Part of a small language model's weights: biases.
Each number is 128 + 24 x the weight over its row's rms, rounded and kept within 0 to 255. Layers, rows and columns count from 0. Numbers have three digits each. The size before them is the row's rms in percent of the matrix's.

# up: layer 11 MLP up, 1024x256, rms 0.146, rows 462-561, columns 128-191
# down: layer 11 MLP down (transposed), 1024x256, rms 0.139, rows 462-561, columns 128-191
up462 103:143123129097164153125115130113107160180106114125130126096129129163143127118138085109107125137122080156112167126091106159114105147127113129123093141123106109120094162147134120178167120119106128
down462 102:127145183116090124136146138141129135146108153144122155122110141121162113079111118115132136111127126084142129152147104125145144138092167173072119143130126071110152046128132169145140102141108139
up463 114:137119117170128156120133142163144121103121149138121109127107149131149125165157140112148149102113132124100158141105086130130119110166136112101114143093099118128085110130105099154136109119123133
down463 105:138181154098161120144094131175106131126120127129124097121112144130167147104121135111126112110120121147107109109128121097138124118160138095110106154103111141107098157127104112114126145133107125
up464 089:139105156135135117116157088167175135128152138116161123143108133161161111128120152137173142118154131102111173106124116146101169123128108137107085128126131109074115104107195162154096185135142106
down464 092:133136123128117124144117089072094154106115103127112150133126127102141088117114151140117138181113114164151110124114136115173112176097168132147144144146145117129107129134077125126158116140107134
up465 099:147141135129112146119091136126150143135135132149107093099137132115122098115159131113091146107108145145101151123139147101122116130103162149134129117089120114123174149144156165153135124100187161
down465 099:132133151115090082136155120139160105144124104109141166151109170180108113127128135122102114121146118159136141128120122147145101128145147152094080120125115116097090093103113151121137112166136113
up466 101:166135114129108119153145130179138116103137140128135104161098131136139135138184131144152109163146132136150171151139098164132124122142159181139120120110101126162115086108131125140131127133121130
down466 100:132144121105132131125148107117138119117112106148078137125111096122137114097132115124165151141143075068150131116145071103124117127128092138120109099130126170104118102074121099099152098097136104
up467 101:127155079121154127135132103095131136124136116149104119132112143093129140156136136165143166106162129137131151164112155102132102150147132108104155116126184132089126155132140163104108095167091136
down467 100:156082147114153129087155151137150055177139113129134086131166105121138142102103138099101137124086105148106146092137123115159106137119162164174107112147133121123128108141108149167110088109138144
up468 102:127122098157096111119122102103141131173137107130133150139135121131138136158143089153122134167179105118151165137159125138131153159090147163127125120099139160169083099114148107141125154136071142
down468 099:121110163092113117065131135122150093128137134142092130120133098122113169147147137140129110139112158152117113147153112119152179131147140120128142185137098114149096090131155123126141135123152100
up469 098:114120117131183135142148125130124153131107069151157091140122147115154157145137149133161130130115145153116157121140147111131114125111101140140113107112116159139128164136160092139126115095118148
down469 097:167107124111152181169134054110119124141152138127093171170159145146124126107132136144154112104121114120129113060158148132102107106140136131119158124133152130122134136144180109052096129146125141
up470 104:119176121173116107113118091140099123147139103152148127151141120100123096096127115124153117113149134109113131149140166128087109104128100165122116167105086109118152131139128161132166140174120149
down470 102:132117136178121097173134055139104114130172085093127103151147150106155143148146099155127094072135137117123144099095135121138165088129103142125137138145089129129118093090123128096137112111115135
up471 098:136100132124157151108132141144134110181134128110129115137135155174175176111189118128152119157113139134173110132124126149142088127128141118167132114098133124103135143153191127101143153094078143
down471 098:127125120135139119113140130144137169105164118135105154167154140095135133124135127188108103164145113150152087121101179130133126129070143117112098164101130174106080123095090086146157110154140141
up472 085:117139127122088129119104180135123114136090111125131137132135102151125160115117126137141113156143073118089064112129114157085129093156110124132197134131146125133159147116142156176093140139115141
down472 090:084108119174171098122108084166065081127119131121117095119115136116140133144154134120099122139117127114140154101140102159154130187094146153122119114153132061094072152162116149132122094154154102
up473 104:109124125131114096121116075124123152061109126093064123116131127136149112127089105155132117145120101158133125093181149130068138140122153161128094158103139118124079100122103175180118098138123081
down473 100:130165107081131088127142145123123166067101115082129153132114089106084113114136103118134142123161133128166107124161125113124064106111150115137116145148144082135179108136139152128116107176101106
up474 103:142157145136134151128132094081147141101169106112101150134110146107135130127140131155120159110094163118130135121177132159142125121090166124097148137133123134130133158122103176123152107141116070
down474 100:116141113130171125156152092109135156131111076113115139145189094150103148149178085150101126143136180104138161109148098139138131103115168151150156125150154130158093102089103114097126127094154096
up475 092:136111135136117125154114133152098148084116135138154077105099083116119139080149116124125119145112161127091130117124089116136131147131157131130171192134153115145136129113108146143145128128105121
down475 103:128133093122156130134134211111178080125129146115160139118106169155121097110153114105132098125113139128115153109146117123118122132115184148108097133148138128130137136123135149163107084145115157
up476 100:131113167144130119126140095109132146126123118161091123134141151096130107156121084103143140125048196103124158151125140119175139121133068094133130144151100165121143106116106163132109136114181142
down476 103:083091118122148102135114137188119107117107132142117163148126115109091094173115130140135152116151107134111107125140147123144092120131163132125096148115164099139061096112102116144125189138135156
up477 101:102092146110153145109139110131115117163099114144135118121142146167060067196112083148129120112171083121125126096160091113136150129126092146130141129096095106093127136104119163119093155109111143
down477 094:167149111160074142140094135133175152127140159134106068121141132103142113092117139116130132145121128095141111113154127111125128134102128124129138074122133162140194122177103127136125145120175109
up478 091:112111119145088167120122131146127096101126111120119143132195168124108079122119152159109142163143092174116174145158122144150122118122121155136102146090118139124159144139131137117109138122083128
down478 095:136167139104151134140182099076121134090178118119198092166082132134130139117118121114157136112162125144125124153145126090136088126126129118140176131116151131141110142190101170146156111165130079
up479 116:136134061112106098122180140094078127128101085121103136141144140111085116124116096145113152121099104124161175116109133115120105105135133144101081133129123125113150119096137155158111138080127108
down479 109:102113128112164130186090119104076146112134103118089128119078131104099143132181139107092161116125160122113154174139126123113119130139162115154124165165095123146104116148115133130121135157121126
up480 100:159140085123131140161144152119162160140142096140117135096134124176094114129131188112111092156136150128145114143134090102122129117152113124096158125096119160127155130141111109120090140158147155
down480 098:108145115136106149089129143111150115152119135147140122135114139144110151107170099155150156155137106134147158176111123140134121112112154090135145162130124148141117117149168139173172130126122134
up481 097:153081143142141124169147103113133150081130110133132132102172117149103167127159135096113117137113130105154153124133092142122115150137119129132137130056126093141156128151158136106147112099102121
down481 101:152112136141152165138145160124129101110175124151137139122123153104194119130114116109091126113119108138117148108120142066129142123113108122135111109141118120094115131142137134141099150103162102
up482 099:134131145108152103131163169155104153102129124118117115099161120158153122103123102104114111177161110154117132161144189151135110129162105150139138155084113134157125169150152130087116122099134140
down482 105:169123082144132134107122109139122160117125109122123149157112179144081165088128134110139139135132106163131065141136119161174106138147139113078081171134145108160123139154146120163121107141125175
up483 109:098116120168159154094117145117096127125097164104106126138136113094147161112146166148115087106131144167125149132113117117154120124131151121167119153103127184138112143129163099136128103149130081
down483 105:140144147147143141113111113126118127102068096113111106136169130156081149125134130148139150183119179140128136110155101123128112122122132156115093133158110132132126140113117118124133111161166072
up484 095:142168117145141122090088157156159113108146159119078082142126089110092137098128142109139081161144155138146167162144126114208135134136123097131107129077104177131109110172141161137122075113106149
down484 095:108164150150110076182145152152136141108062155182143114126125121118121163141141109126120141151090177142140113097121099125117149103117117084146102131165142092144133123112122091132128088148122135
up485 096:114154096126113103154137101132128132140115154124124109136119139130125131091146113176129150176134139154140128130121136107127148146106116146147118144128159160123174119145107102113152121166117104
down485 104:142066111124137158150157131137105179125136100108117133126111096115137112113104121116121096093110153121158098145153154123144134123112129131133164147153096132145074130125125144116148098196089170
up486 104:064142095122116106094139165116123166144119108163172138120131103149122103140080096098161097132109099099125149144145150125101107129144134147129109120138135124153195145128138123152108135126113103
down486 096:124155130116100141188131079134115148137099128149164111123117135116111122140140127131157134106107105144085064163145119152186106107142126175149108130158138080138105093134108083092148119153161145
up487 101:148142141134122132160113109109168127139103140124158136148073124148161117109113082124159113152116135123110159123053121114135109080142091096131146093143125162158116103107080145130115178123153120
down487 107:143081140163119134134102122169107137113127131130133135094141132117124159086090118150101146116113179119111149090149082128169149159140149127154129110112109167144149091119066150115154135125126123
up488 096:123099139128175129144144145139121104151142115104112151167121101195120145120141097112160127118171118128171109144133129088154161112141125134162117123122138107101134147136052164138135151093156167
down488 095:116192127174122149096128123098098144119112146159174102151121167096144154142136110157113156085074153127101128134155123120156093106114152141144131138157116144146136142113138153123089174136166114
up489 099:130140164166106164167137142110120111171152087132099151099195130151140136101118111099108154144146128132133171144165100126107154163108135149094135122110117106153136136151137146124129130170126133
down489 096:116107069080095113124140140184137166116142157128146105123140096117114109124127167160147123130123136112121088131098106094163135116138109082150128087149126138126133117094112114114108104113136087
up490 100:135162120089110109134181118135146125128134138159153144163123119106118135126100138150153126141142122162143187088137145157122114104174148128183169148102085166126105148138127154132157159154133157
down490 098:084150123104143141169132109113140083112121079120097162119048133118103108177152118107114135120111117079150135148132112170160129117173158102140088102086134140095166122144129135140134107186126095
up491 101:142148122154138135113118137120176135142131099107150138124134169164107150163117132147134126118117113163156092092091123132137093123147096116115125141128158078127113144129110096153108130110095111
down491 106:115104141116102151140136121103112087107101187129135172118137103103116117155112097127136148157100114121109148147142156151158113127147154133111153145130117157139113113137109134157111128163081067
up492 095:149147170120121071115163125114126120115145111127115101131109101146102100125126161093130141117147139092132120125111122101130134146113065122124153097148127151118138146106163135106148106150137096
down492 090:114151132124152109136142153128100121175130162087148124131117121163116111116143130130094123126162111156124177075138180104088105099164175177119095135115142091118112117117088147127126139078114151
up493 107:105134173163125132151141178151116127142145161162096123147124160183085126114087156080141136096141163112145109124129134117143168104119122100157108156128153136146084142150165146148120191111109119
down493 106:122136137126146155121113169136143118189125109163131117125129099124143110120086154118138117092100133156084115109127131121134114155134143131107087098132166152177096083106130137162164120129105153
up494 100:127110157101145120169128130176108154141097131159095140091104103151144132118129173121139147131153115087124156131130138158130112142160090094094102117124138122183151090127143161133144108121129145
down494 106:141113121133123143135147101145103143111115155094130147155088140127171123102150136113139120160097109092172094132183149127136134122087134149128133148108155147159127144119143126129106112130121050
up495 098:103114116115116094107150126145157104146087155151146109121130106139126142112126071142127107120087110091134153161113132090146110123126153129104095138116089151097117157157134097123151087079087105
down495 096:141146129113128122119069075166177108124189100138123120136119153119146159119160106111128175103132197073116117094131129108134106146104126160105133104135098146116130104162163124129183108072105143
up496 095:132129148107145112141118111124097094145108119099147111103167145092156106150142132162100074092137130141135156061149136132153113144120149123098083108081156102138137127116113101075130139116118130
down496 099:120145130108122124136162088138143159164089113157086141124126109132137148117140099122141102135167106141133091146088117121096090142138134103104125141131123100107107090096086091106188090148130140
up497 105:114094129165152117118168131098138140092123121142160135069151131170115162123148103093166146116112156146130124105142132138082093153157127097079121149137104130106160180083104119103130132128105141
down497 099:135117160179156110127157102114135087156126150143136102151136123137131120141184151138119166156097124130088080161123155084133106131167146129142107103131111160084129141139134096129123117129139114
up498 103:129122141121111161129153112124106083101135129151126108133113151121126108111096128109124141101128184119133077136154170155149178116100114136086159158132156134134117133119101098083102145138161096
down498 099:133141153116143145130109140133110094138120159146158143122103082083103133158148130103112108144122115127170177149154107121112143139100106111154141148166120086160134191134128171118148132155162129
up499 107:167129132098118077136199122127119143133125107104107117091141110177189118149117144137120144115134147108115199139101121092130127152118139139114142147118144151130096129125105127152131163161116156
down499 106:143168123136147139106119116106136145147089123111098096141131148153119159134152095146104093120156123131067214132143119150137146121083079104100104115123166161147102104128146147126142090129110146
up500 103:160137101114156103116136126119161187141136166131106112129096172140130135144123140112154086118160135198144108130098122120161159140122113119123117137138142143149123164067124161120117121103180168
down500 102:122119170084120139123127138151127151131124129134131141128161083164108134124149146135092171138120108103105122110131138077105137111120088151152079154077082137145141148141148116162126154117098105
up501 097:122139132136137165119140115149160141141158131150083116114088128094151153141117149118127147168144092140132143143135124091143096145153170132114066161126104131141115112140128135122090102131143130
down501 100:120098093110109120092176122097149157074155122147174154130132111127113114134102147094152163127188140133114153128128130118126129122109119158142114135181113122102126100132146161121109164093109096
up502 093:144103086138120143147126125076126120179130098082112125129176140162151110094110138115129147149121076128151130136128124153169124164098143119135132095149148174161146146116136111132120111155144096
down502 102:124143158147133148175133118151104136126117081126133145143125142123135135139129082120145128100160144122156138112151121122144138103170121142093092166077166115135158091155079112155134153075125084
up503 096:148111097133086168129163106106147133108133132122144140098148150146154087142098098125124130130075113133139131114133146158127128146136146120079146163126139134139138132096101108156084138123165145
down503 094:119110140118160115126099121143127163137129103123154109141097122158125150148165168090147133111158148128068117167082135129157060111103090147139096089133099137140116143137167129112117091094146118
up504 104:125168160083144144106112125105133138128116126111099078168109127115141102162121138157133171147143136107151118138157167123109074116104122107110158106131132140162114117143157153165121098111150140
down504 099:120109065098136101143150147115137166174115110099130153121112130134129146110106108147148116127093185144113119131124137132154137127136137158114155097101167139110110129161148108123065132130139142
up505 102:111130101132114134116138120099148131133102130121126118137133138136083106115139126085150125121120134134133128074111112175150173106112140131058110126148145124134096118105098140129105163140148125
down505 103:124128156136149153117146135098137123097148091119103134102152100133127086151146163111153127157147138147142155121122151157110159096162137148145160120140109147130145118125107151100138110115188108
up506 097:150142169180147125115109169125120142126117096147170100127130108107113147139100162118111130108142159103160163123124120134146109127150107120139105072122147147086108109159155153125078118097142198
down506 092:125121130099145144160162143119172110100099130087162129089161129141105113109116108148127151140161145149120111125133109078121140153109137126141143122088113161112112143137104140124108129144143071
up507 097:148110146141162086135128168154121109135128122128104116129117137087084100132137100154159147149128076161089116192118169126127162142120108127118134134101091116113154133130128108147162112144152129
down507 098:171145085153147148168118153108136097180112149116121208107131140118091138127143083127177122137193133128170122088105143111121112112172143102106108131153127126096104167142109134114161092155103134
up508 102:124132166119125134084100181126101113110080114151117090128130094145121146142112122134095168118117145132147118152100109109105168109081159091109109118118125155123118109092118160110139124170117124
down508 088:129110138134123073139130130127137140109143129120136158127126160189094132099127078079117145142087163140086139114126122119144100109141156129155126080145090159105139123136147110130070108134139121
up509 101:125121166149117094126134160156147146123079114117163141132137113095127115127065108138165153103155160122153114132098169094111164093136160163107119140110114178119108141141126149139132113096141098
down509 101:151076109130059160179126150146144103083118126142109121127151134119118088128088138156096107089133115127120107128148117135110126085099157128112159102138110140098095145083117141113132096063157147
up510 106:092108133096153080132143110140070167130154090130133116111136097088152145172136131108179090144119122118112110147123135121095158127129126092116139106130144109147128115084150112097138178082131108
down510 102:128154136104132117125157136129129128131198143123147119106152120130117140128137126123180143090128149108086115107139176134122156151133129141129184095154106089179150146076115096123124126068091153
up511 101:184148162117145087113146157122154122164175118140128117120115125107122162116146149097100125141162129117101126126102102111166131105184112127105125105118107133140131164128132144077135118153123126
down511 099:175115179147090121105145125124135106093090133182131116141096107141128154148111143130082109137104089158133111130127159135099188132105154101119145115114130123130151124168113143131138149157108131
up512 097:141106142162110148145136131133117167096123070123163130133121148181129123120126096127100108120104112132095130084126132104147143089153103156146131129102132115135127089133151104150113123124131135
down512 098:166115092086075139115092174142121156101159160123125097165117167122135149125080125109156122124116130103161091129088103109152105153091144104136163063147137151150150108100113127150138142162134096
up513 088:155110168185098136158151096127165131167123138137108152137106093162111147103136128122147134139135109155137121142112130167138102108135136103136122137121094140146128141135143129142127117120124103
down513 087:110100069108106140146145189126121140091085104160196131089110083152132094132129160197121162137104124134118137084113093111106127110127113136152134132141122150084095129101174148103139157166114185
up514 107:125133109123128112118140132055153132097148141114137122129208113167100138146111126114107097138102123127147142101130176162178119126137180112127167126154163085135160119117176089152133140169157122
down514 104:103141113135102114095122108118126160094112117118136151129135131103122155156119129140137125124154109128125163134142131160157139112114140133106121134134114124112117126091138083121122117149149136
up515 105:070115103169122137108132151131126113118099130137182150151100141161124129140171138141131144141156129145097150151140110167135109077142157123095091086128153187097123145147140116148153132128143125
down515 102:125142095108139160123121186176093119119158147112086127130144131142136107065114090127119139088146099118133152130100112127154102128125105110107154104113164148150121134156128155157080144128153177
up516 102:127132105125134131144131131130128085107121118112179103147143125120105106083115117126155131161110132114157141121127145102149176114105121147087130090098118186155146152154111128141124100130101112
down516 099:117098129112152186134146113131169124104151141121114133133120123149140117138110127129130113154107116125112157131123155139143137182069121127141117119126135146160136083160126120110134135123164147
up517 100:130136121120170133152115187175135146091120086139081148166122118130087160097131141187126132130093151137108121133136125123135132113121151086164149131111127116106078177149148105141148096148096147
down517 102:131116125159064137101122077107128139149196121106162106130128136127141085131122130103118127147142117108138146109144133129144132132115150167110138097164114180103138092091115134111091148123140090
up518 105:134128159140123091129148093135116113197126107125176090146154152123137110103148110182149153137103086082155126109091189159125085145188099121136151158149092139184105153116151125132111125125101105
down518 109:138130108134121112124110153111101142155119160166094066103122159135103131124094126134121152173167147100156132116142131077106146100108121115165085113134081068132099128095162112124118108133131178
up519 093:137143147119152124131170131134134098109120132104153109113115069111153084110129148114106102102146129155097079131185138125199137133148121140140155136118138136141098180125105153131132118137124147
down519 093:096162123146086149160118126121117140163145114117111128148187136122169167126103125150188126100112119138157132097120108119107081123096143132139119129146133126131169121138138067095125152169114107
up520 090:120099098151110144177116122113142121161140152096080118116167090154113166112135123162178123133135106128157109107157129134128104126098155112049141145113127091134170153114107137139100100129111132
down520 089:147154133151133116099084142110136153111097142072107155129143184131108130168129157175124093134123184144132153076091089117103079130124096140120094083134094120113118165111118130136122150098149123
up521 099:157114114132137160102076131117065110112133141116175081177143146082128135100123144130128142125110169136128120133143088103120163144071112098145113184103129106162154151123141117088100120111147133
down521 101:130104125109152173135149122127140116108125101152107159123106160144126114104130097130145122079119167118117131145142118143137138130162109127119139131107177147163114142114112141122104123119181139
up522 103:099107142149123115083147089139127151104168104128131109140145105141122128183150133138127125143106101112101134103126115146136168111149142134149121087115117144105107121127117123106147143164118160
down522 099:146093149121116143112140162154161105123143128110148114109157123110136123103155162084114130112150085116119097138162081106144104155126113090163141117156132111127101133131154130111147122136124134
up523 099:149138124112143079092124094124164129140146123149118103140147117128162149158095121120155103149086143124144070151123091161176121131117127105147140130124164132157126151103078149184110147103092133
down523 092:105121129121152147141106132145084138105112120174132152154119151115154117088166134130120141161111118121141117150094176149107143102158141177116118134125124140079134109168115167115109150157139138
up524 094:144133130094096132141133142100138123104170090122140112111152141091112101116110109136141138117144122112143108141146150116127142140117151141132116119140161178151115144066130129160155107090113103
down524 096:136114091125127149119120124144144124088159136154098181097158122126110148156122156145106165091156128086125115138141096125118084145142145090154149115151148162098082154125138141125074125131164159
up525 101:150146130132149122108129155156139131086109157129108101100110140152121140149144135163159115170144130155157104113154102096144100092111116121113149169148113108115102142170115132153153138136108104
down525 102:156128140120129142087119132106117123114128121124121191083167133113105093161097122154104105118166153116119136106158149091116113115144104079161127133076097120127123153141156148069089144140150165
up526 113:145115124114096162135100153127106098136106162097118102106141117118104098114191126165143147103122163106162163164115116160143097141125146140148119119137142150129122168150132098137171156121131137
down526 137:129141129126152102147170126135145118121157100130108130153115118164137182131088143102103123120133076145085142123144117095113154109143097137102127148129133085180097088123124155132116117127137114
up527 115:133128102106132146095142160148098151181111115106171122112114129099163133104138097149137140133132087122151118088112133146161162151122100145140093086113097131148138147131134138111124153119060107
down527 108:104172167124138149130139144141172109111120092131167157106132138138145148141158163141098140136136153125109133157145175120155114135137143107146096138104146135117114135124162084103110173140107148
up528 103:129138120122171126166100141130099143105121122098116149140141126125149147132121093093151130101163113122112149143129171101129107160119102141190109156099140113088125121141133150120106112141111105
down528 099:134140155156080136096124134084144099112156136151095135087151135158140171115122131109133106122093130155148131071152105097149134123113129106116102154182160133095115134123133094189106174112141174
up529 097:127179126097123122133091134089113165116135104122118134136123106127130098147149147152085146138149140126129173143120139104143129134141123175102155130147092125116135127114118143107162103125112126
down529 099:122123135179160128097194109130149099141127152083116112159137165099136167088085120168139152090111173126103158131125161133120114137090136106094153113166149140124106172131119125110128130128138123
up530 098:095175152123112148154164115134167094139094153164147115151126115168077117156148163142098151116128117130098114145131132138147123122096117145136119162117162155169097121130123130098152129125105101
down530 097:112103132096133126122097136112113155163099123119099155063123167099130106148142072117161135109126140088129113116137132099161124151157114109138177110119165151145132094142118165118097111102106105
up531 100:139111109101124135120132140081103150096113161173167107110113122126124150117115150119119125191114143120109148151125131106178155118179147107115161163135182131127156134178114161160132132098147155
down531 098:120138103133201137146116134165179096118151119097120078110153167148133106078166073116148122106124125094156085130153115126095104145139104098146110107120138114146139157145148124111118123146132142
up532 096:130154117110137109142104161116124132135091099152143141180104076156137154103161117112146134138126176095122145180114116108077184066155104119136128144133089118154091164120117158133135099162128105
down532 095:112168139102148141091096097123157153116112114113136113140125144131135114169115110129136147137108134141105107071132130144149119183091170115175154098130154137085102076128114118099149117139092120
up533 101:138081144114163106117136080100130132148123121131132112120129122170128108149086122108128108143130142188175122111140123135165131114124106144159151136100102146142087146115152139126098167123164152
down533 105:146147126063121130148150064122148116108153148150120134126136139126121116080143097082113103121109138117139144120086138086158140150098139102122133086137180188087120128163113136128072123079162131
up534 099:146107153149120084133117130131123138139103127149190109163089127129180104130095119127121089138150122118157148148153145150155114107107114156150099148137134127102125108138123139134121133111128144
down534 098:157136102151131175114147146110108164101104148122101147101153111163118150139176107085150090095124157114120127116143090169150164142109123117109150165113126128093106157119131167072118117080123157
up535 093:087146110144106133134155167125091156109104145145105120106112091102110155146113114146177085161109127170148094101145124115086164143153135120123140127093126181140132126162141140068132136130113101
down535 094:122171136128150130123144117154128143119108172134175141149119162124184144115086104141164118112141170121102151148134102166176081134115132123092108131104136132122158126141112142169108140123113067
up536 092:177133109130109099125081160161163119145157144101139140154108084068124162149133101150170088127113143126121134159161097152139153132127117165136074127117180117137135124103140116122120149132104136
down536 093:160122142148090119145124110134105145133135149120151119128152100120129122139132170112131125104150099166134133118142121131193124113093100067113141087082112130133132140124136062124125155149173122
up537 099:143126135113160137102127140162135160132091082128135107147136116089107114102116093111132093152155082157125121148103112103115125106137106125124117091109124133151114133132088195161123147135103106
down537 096:132147119143105123157153114156127126123126179085148156126136130160125104147125115107137132113148128160159155123154147155108154156150142124092135092137179100156133118120119176118119117127142096
up538 099:159117104056137139114113121118151117114138123083157123125120165128148103155130121125169100103114125116135095101130133146181134145154123144144109160068135136145148188134110160114093119050108131
down538 103:110108080132135088117105163130151183134132091147105100100140133140102140117114147128135127110133126104156144148093134109118160154132161097127153148162120128120071121113118115119103109136134133
up539 098:136127092097143131149135157122142149155151157164101089125177095127149121120156133133143122158161110115158160139077075111176128112140117139167127122126098093143107111089125125122144123137124098
down539 099:172121144147151171114127119165157165170106110149098104137149148128101149137153094177103105113110100093112124136135133202083129157094112123171109095125148161124124135156147136132087145083160224
up540 099:105136131145108144092160154113143128091132133140118109110128125146096135162118156141172128172115168147104069149163107126148094098153130174126112150115092117148115119123098108121100109165097133
down540 101:115130129116150161118120096095114175093122120141149098139126113119156149143140135173107142159138108134115164138080119092112127150128092079127120143125127156166086146161107136120143125142120174
up541 091:135156091143132131117126118114102137132115160138123110110167123122119119121127111073136108140121125121131118095115116103083099166129133152085152148122099136081140137131126179117108146099109125
down541 101:156120096091105116139136100105112142098148121136174131119104158136178139129168136132120129107110155121148134075131135146131160139119153159130130103119122131175141130148146131101137117128158131
up542 102:101134112143114140122087136117119135115172100100161155172115141148115115103134175105128141116108110158096126156184104101118161122095136121127169106108132133144120133121148120129128141078090131
down542 101:130104135150169098104137114125102149108142139097140135139158119129101092130089152098102185183135114110124140172136128176079110101103116115129100113142133093131088092179134080136129112145129162
up543 096:135128136127125147150067110124134108158145120110133084110138132126145100131138143135113131151089136118120142152142149124132097147118138098128131106107160131126143144096161152159164158126074126
down543 092:107159099132100089169076173159120090149112125176163105090104093126074129116120117105101116130144133083146093092123131170150134099101117153122094088131108135109124130138133070113139092128187163
up544 104:138117075127158142112133122142137122151171135148134109139117128147160116184087093122148104109150104150068123128098127127106131122118130146078116152145103092095136145165147104095116130116108173
down544 102:153087110183130123100088142105109129120139139146117130138133092119122086107141144120157131126106137179141159097158129180147137117136106150128123095120128129153092168149141136093123167161126145
up545 102:121133137139067158141180127140104125147110103132100125142131153166130118117133114131125130158104153091145185125147141104150139097108070165146125152134066114122124089133136119129123186145167100
down545 104:088114096139164120134130134124132134132152111127144155097142125099100103138148129119129118083135123121149175138133160132146106096144147098143108113124160180114161136107097130150105101111107160
up546 099:138100116118162134130136107145107084128152143142135118143147133090122162135115124106124157093130140129156095139109129109154162120108113133119152160112152111105093149114140127146172129146095139
down546 095:126157114181085089076145107128108134093120136161163122124131149108140120138119133101121127150127123139123188101144100160126131149124139126138115144122105114138152136103123116179161122150175099
up547 095:147148163113090146135141137135111074166168141132082121135161140143110158113120137078097133111126133111172163166149088161122140119103122148127068126116136153115159113141158136140097153136149109
down547 095:090147090106128071123138123117124130121113127126144111170102137121132094095126083149140159132126085139122104123116193086138122160102131085106145136120160139148116129144102123135138079160112148
up548 113:104163172110147144106094130118126126106070113174117152184113078096150172118108121105121117135132152126140120140112121103118146145136111115145124100104162131137147114115152127126128129107137112
down548 118:097117081108131127134127149142133104105109116095125136179142063113175144128122104145107124119112144092111143143117142114140144136143077142108083111130134139163125065153132146139151142140112171
up549 102:128069131177097113080117118154092087110170129136132128125163124169146155180157152115106106118129149149147156083099142110137113131182157136127134100068131167129152147141179132136200135111102162
down549 102:145138108169117114150142129113098129125103084124138108127073161142151107102109139137160142104184106125109123106149128080094131141096096100134097136162116147142109107118120102129121148133101150
up550 103:140150091114131105103120106088167127107161124110114095121092134146131128144144149116116173102154167140160093175089148081134135158089128145126162126141155111114101140105130121144101121121131152
down550 099:127157129149112146160133153120126119098102140123132140111129146069167123139159108101102130117124145093124088151134160128136112143190142127090124134113135111135130162146156140128147106207113128
up551 100:129131120124104103143107136134094112112085125119092110132147164136113159130112096135154095140121118144161098128124105153134141145137091165145136104152168072093142147145163166092116156129131102
down551 095:117129152108123137111148053128092139121146086146115137105115162138130143133142148134098127135130140126168110133112115161113098143124089164120106131140113136110145133124119179114084076139131154
up552 096:131134142144121127119146081101141117129111124101203134128045092183152139085142125148094151105112116094115113134089096086155111132157089148138154135138163118150141095133160135116192113116164133
down552 097:111144111115159151115124143097101100100083125126116114117154145047121132129100124145165137178136201136139119127129154152072088103074133103091092068099120139133107146139118173132103126133116102
up553 104:124153113119157094137129148107124120112125111149130115111098130169124118094082148175125163145116122110150117129132122140100121130101159077084112147093111107118150142109116161165139134132146113
down553 108:135122113124197134139135127170074118118095165133126102092096152151103132182115163125181134160111162148128114195118110126141142138117104150125094110177142092133153165152134154127156172147135151
up554 105:153118172141095120144123138114127133105146159103129161133138129121104109176148142112111162158136129116139119154117165154147143143093161136147157116147129146126128113148177163169134116148109106
down554 111:136133161153129139155152107129125125128102151154119149123095094168115131116109131120135088161190100117131128132136157129131145153138149148151136163127150109107191167144146110173166123114111094
up555 096:096100103131123104140141130135131172112135113129113120166132139142151137149138128109152137161117153103134129116137066105081127130135149184100102139167143153123114133153098128128166135138175145
down555 098:138135135115136123071189124126211163124093141133152122094123099127110145140128123146127145131136104088118121143133159106122126147094171112140151123147123172111109131120122113145155127134106136
up556 094:138120143130157099161087125157151146130100088095168158133095120123138120117149137134120127093147135149114099157126107125139115132143152142122139158090119139106159124123077126130152104145138137
down556 096:140093111097084133091115135150141124133152142142101106129147129130141103150125148105142068155100137108119191145104155123117152121109126091116156090165115144106110139120136125155097165147166128
up557 108:138149158115146141130121111112115106071130108144170118121181086122132110116108152109103157159170081132124116123136148093116114094124109126107175168157138151114109152139176129130083158101131068
down557 102:132157182167155105104189084099121154140110087102130128123133111160164091128143160155125129106136090101090114143133173117129125086151107099106128113115136178117105117143136101159133136143145101
up558 099:156117138137112157127097127137085107098136160100123111098141151118156126139113104150157123119079120118117146146165142081155177096134129141133123140124172140093144117121158106122144152104109130
down558 102:058150114106107145143163129129115126164089068143121123101091100115118132163114116138152140115140122133153131146151173131109139136106115128143125129107160099129157155145095148126155135144196119
up559 102:124123140159124097147136156130177144130139138127084128136154114154127064140108131127123129108153120127135144130157091142135147139127107123100145109112133163157123111153092117175145110102146123
down559 104:131120133126180131087152108122123130122127143098134128114139139119131158146115113121143123116127131127134123099098129150112118144155158126176107128148152110102096141073138097106111152119090164
up560 100:157128126086140135123111182111122170135143156146088131120118136111114144138166122133115149173135117107121168141091188140153144126120124151154160143108144145103105117097120162163124154164141122
down560 101:098120150117100118094156119135104108179131124160136146078156099151075142125147135123118096094135119177139132125088107167114112110120140080133105131178138085082086150163171115147148121135135115
up561 098:120169123095119121119173100153106108141154115170108097133092127141146138140114147137131149134118134160122118129150190128112130140138126130121137117121136102136094130136119124091167135105143107
down561 090:075150144124165092176177142135166135121186114097106130141104142114099169136107085143120068141149163130116178134140097153128143121158119169140130133170124147096139121142119144153142135125122108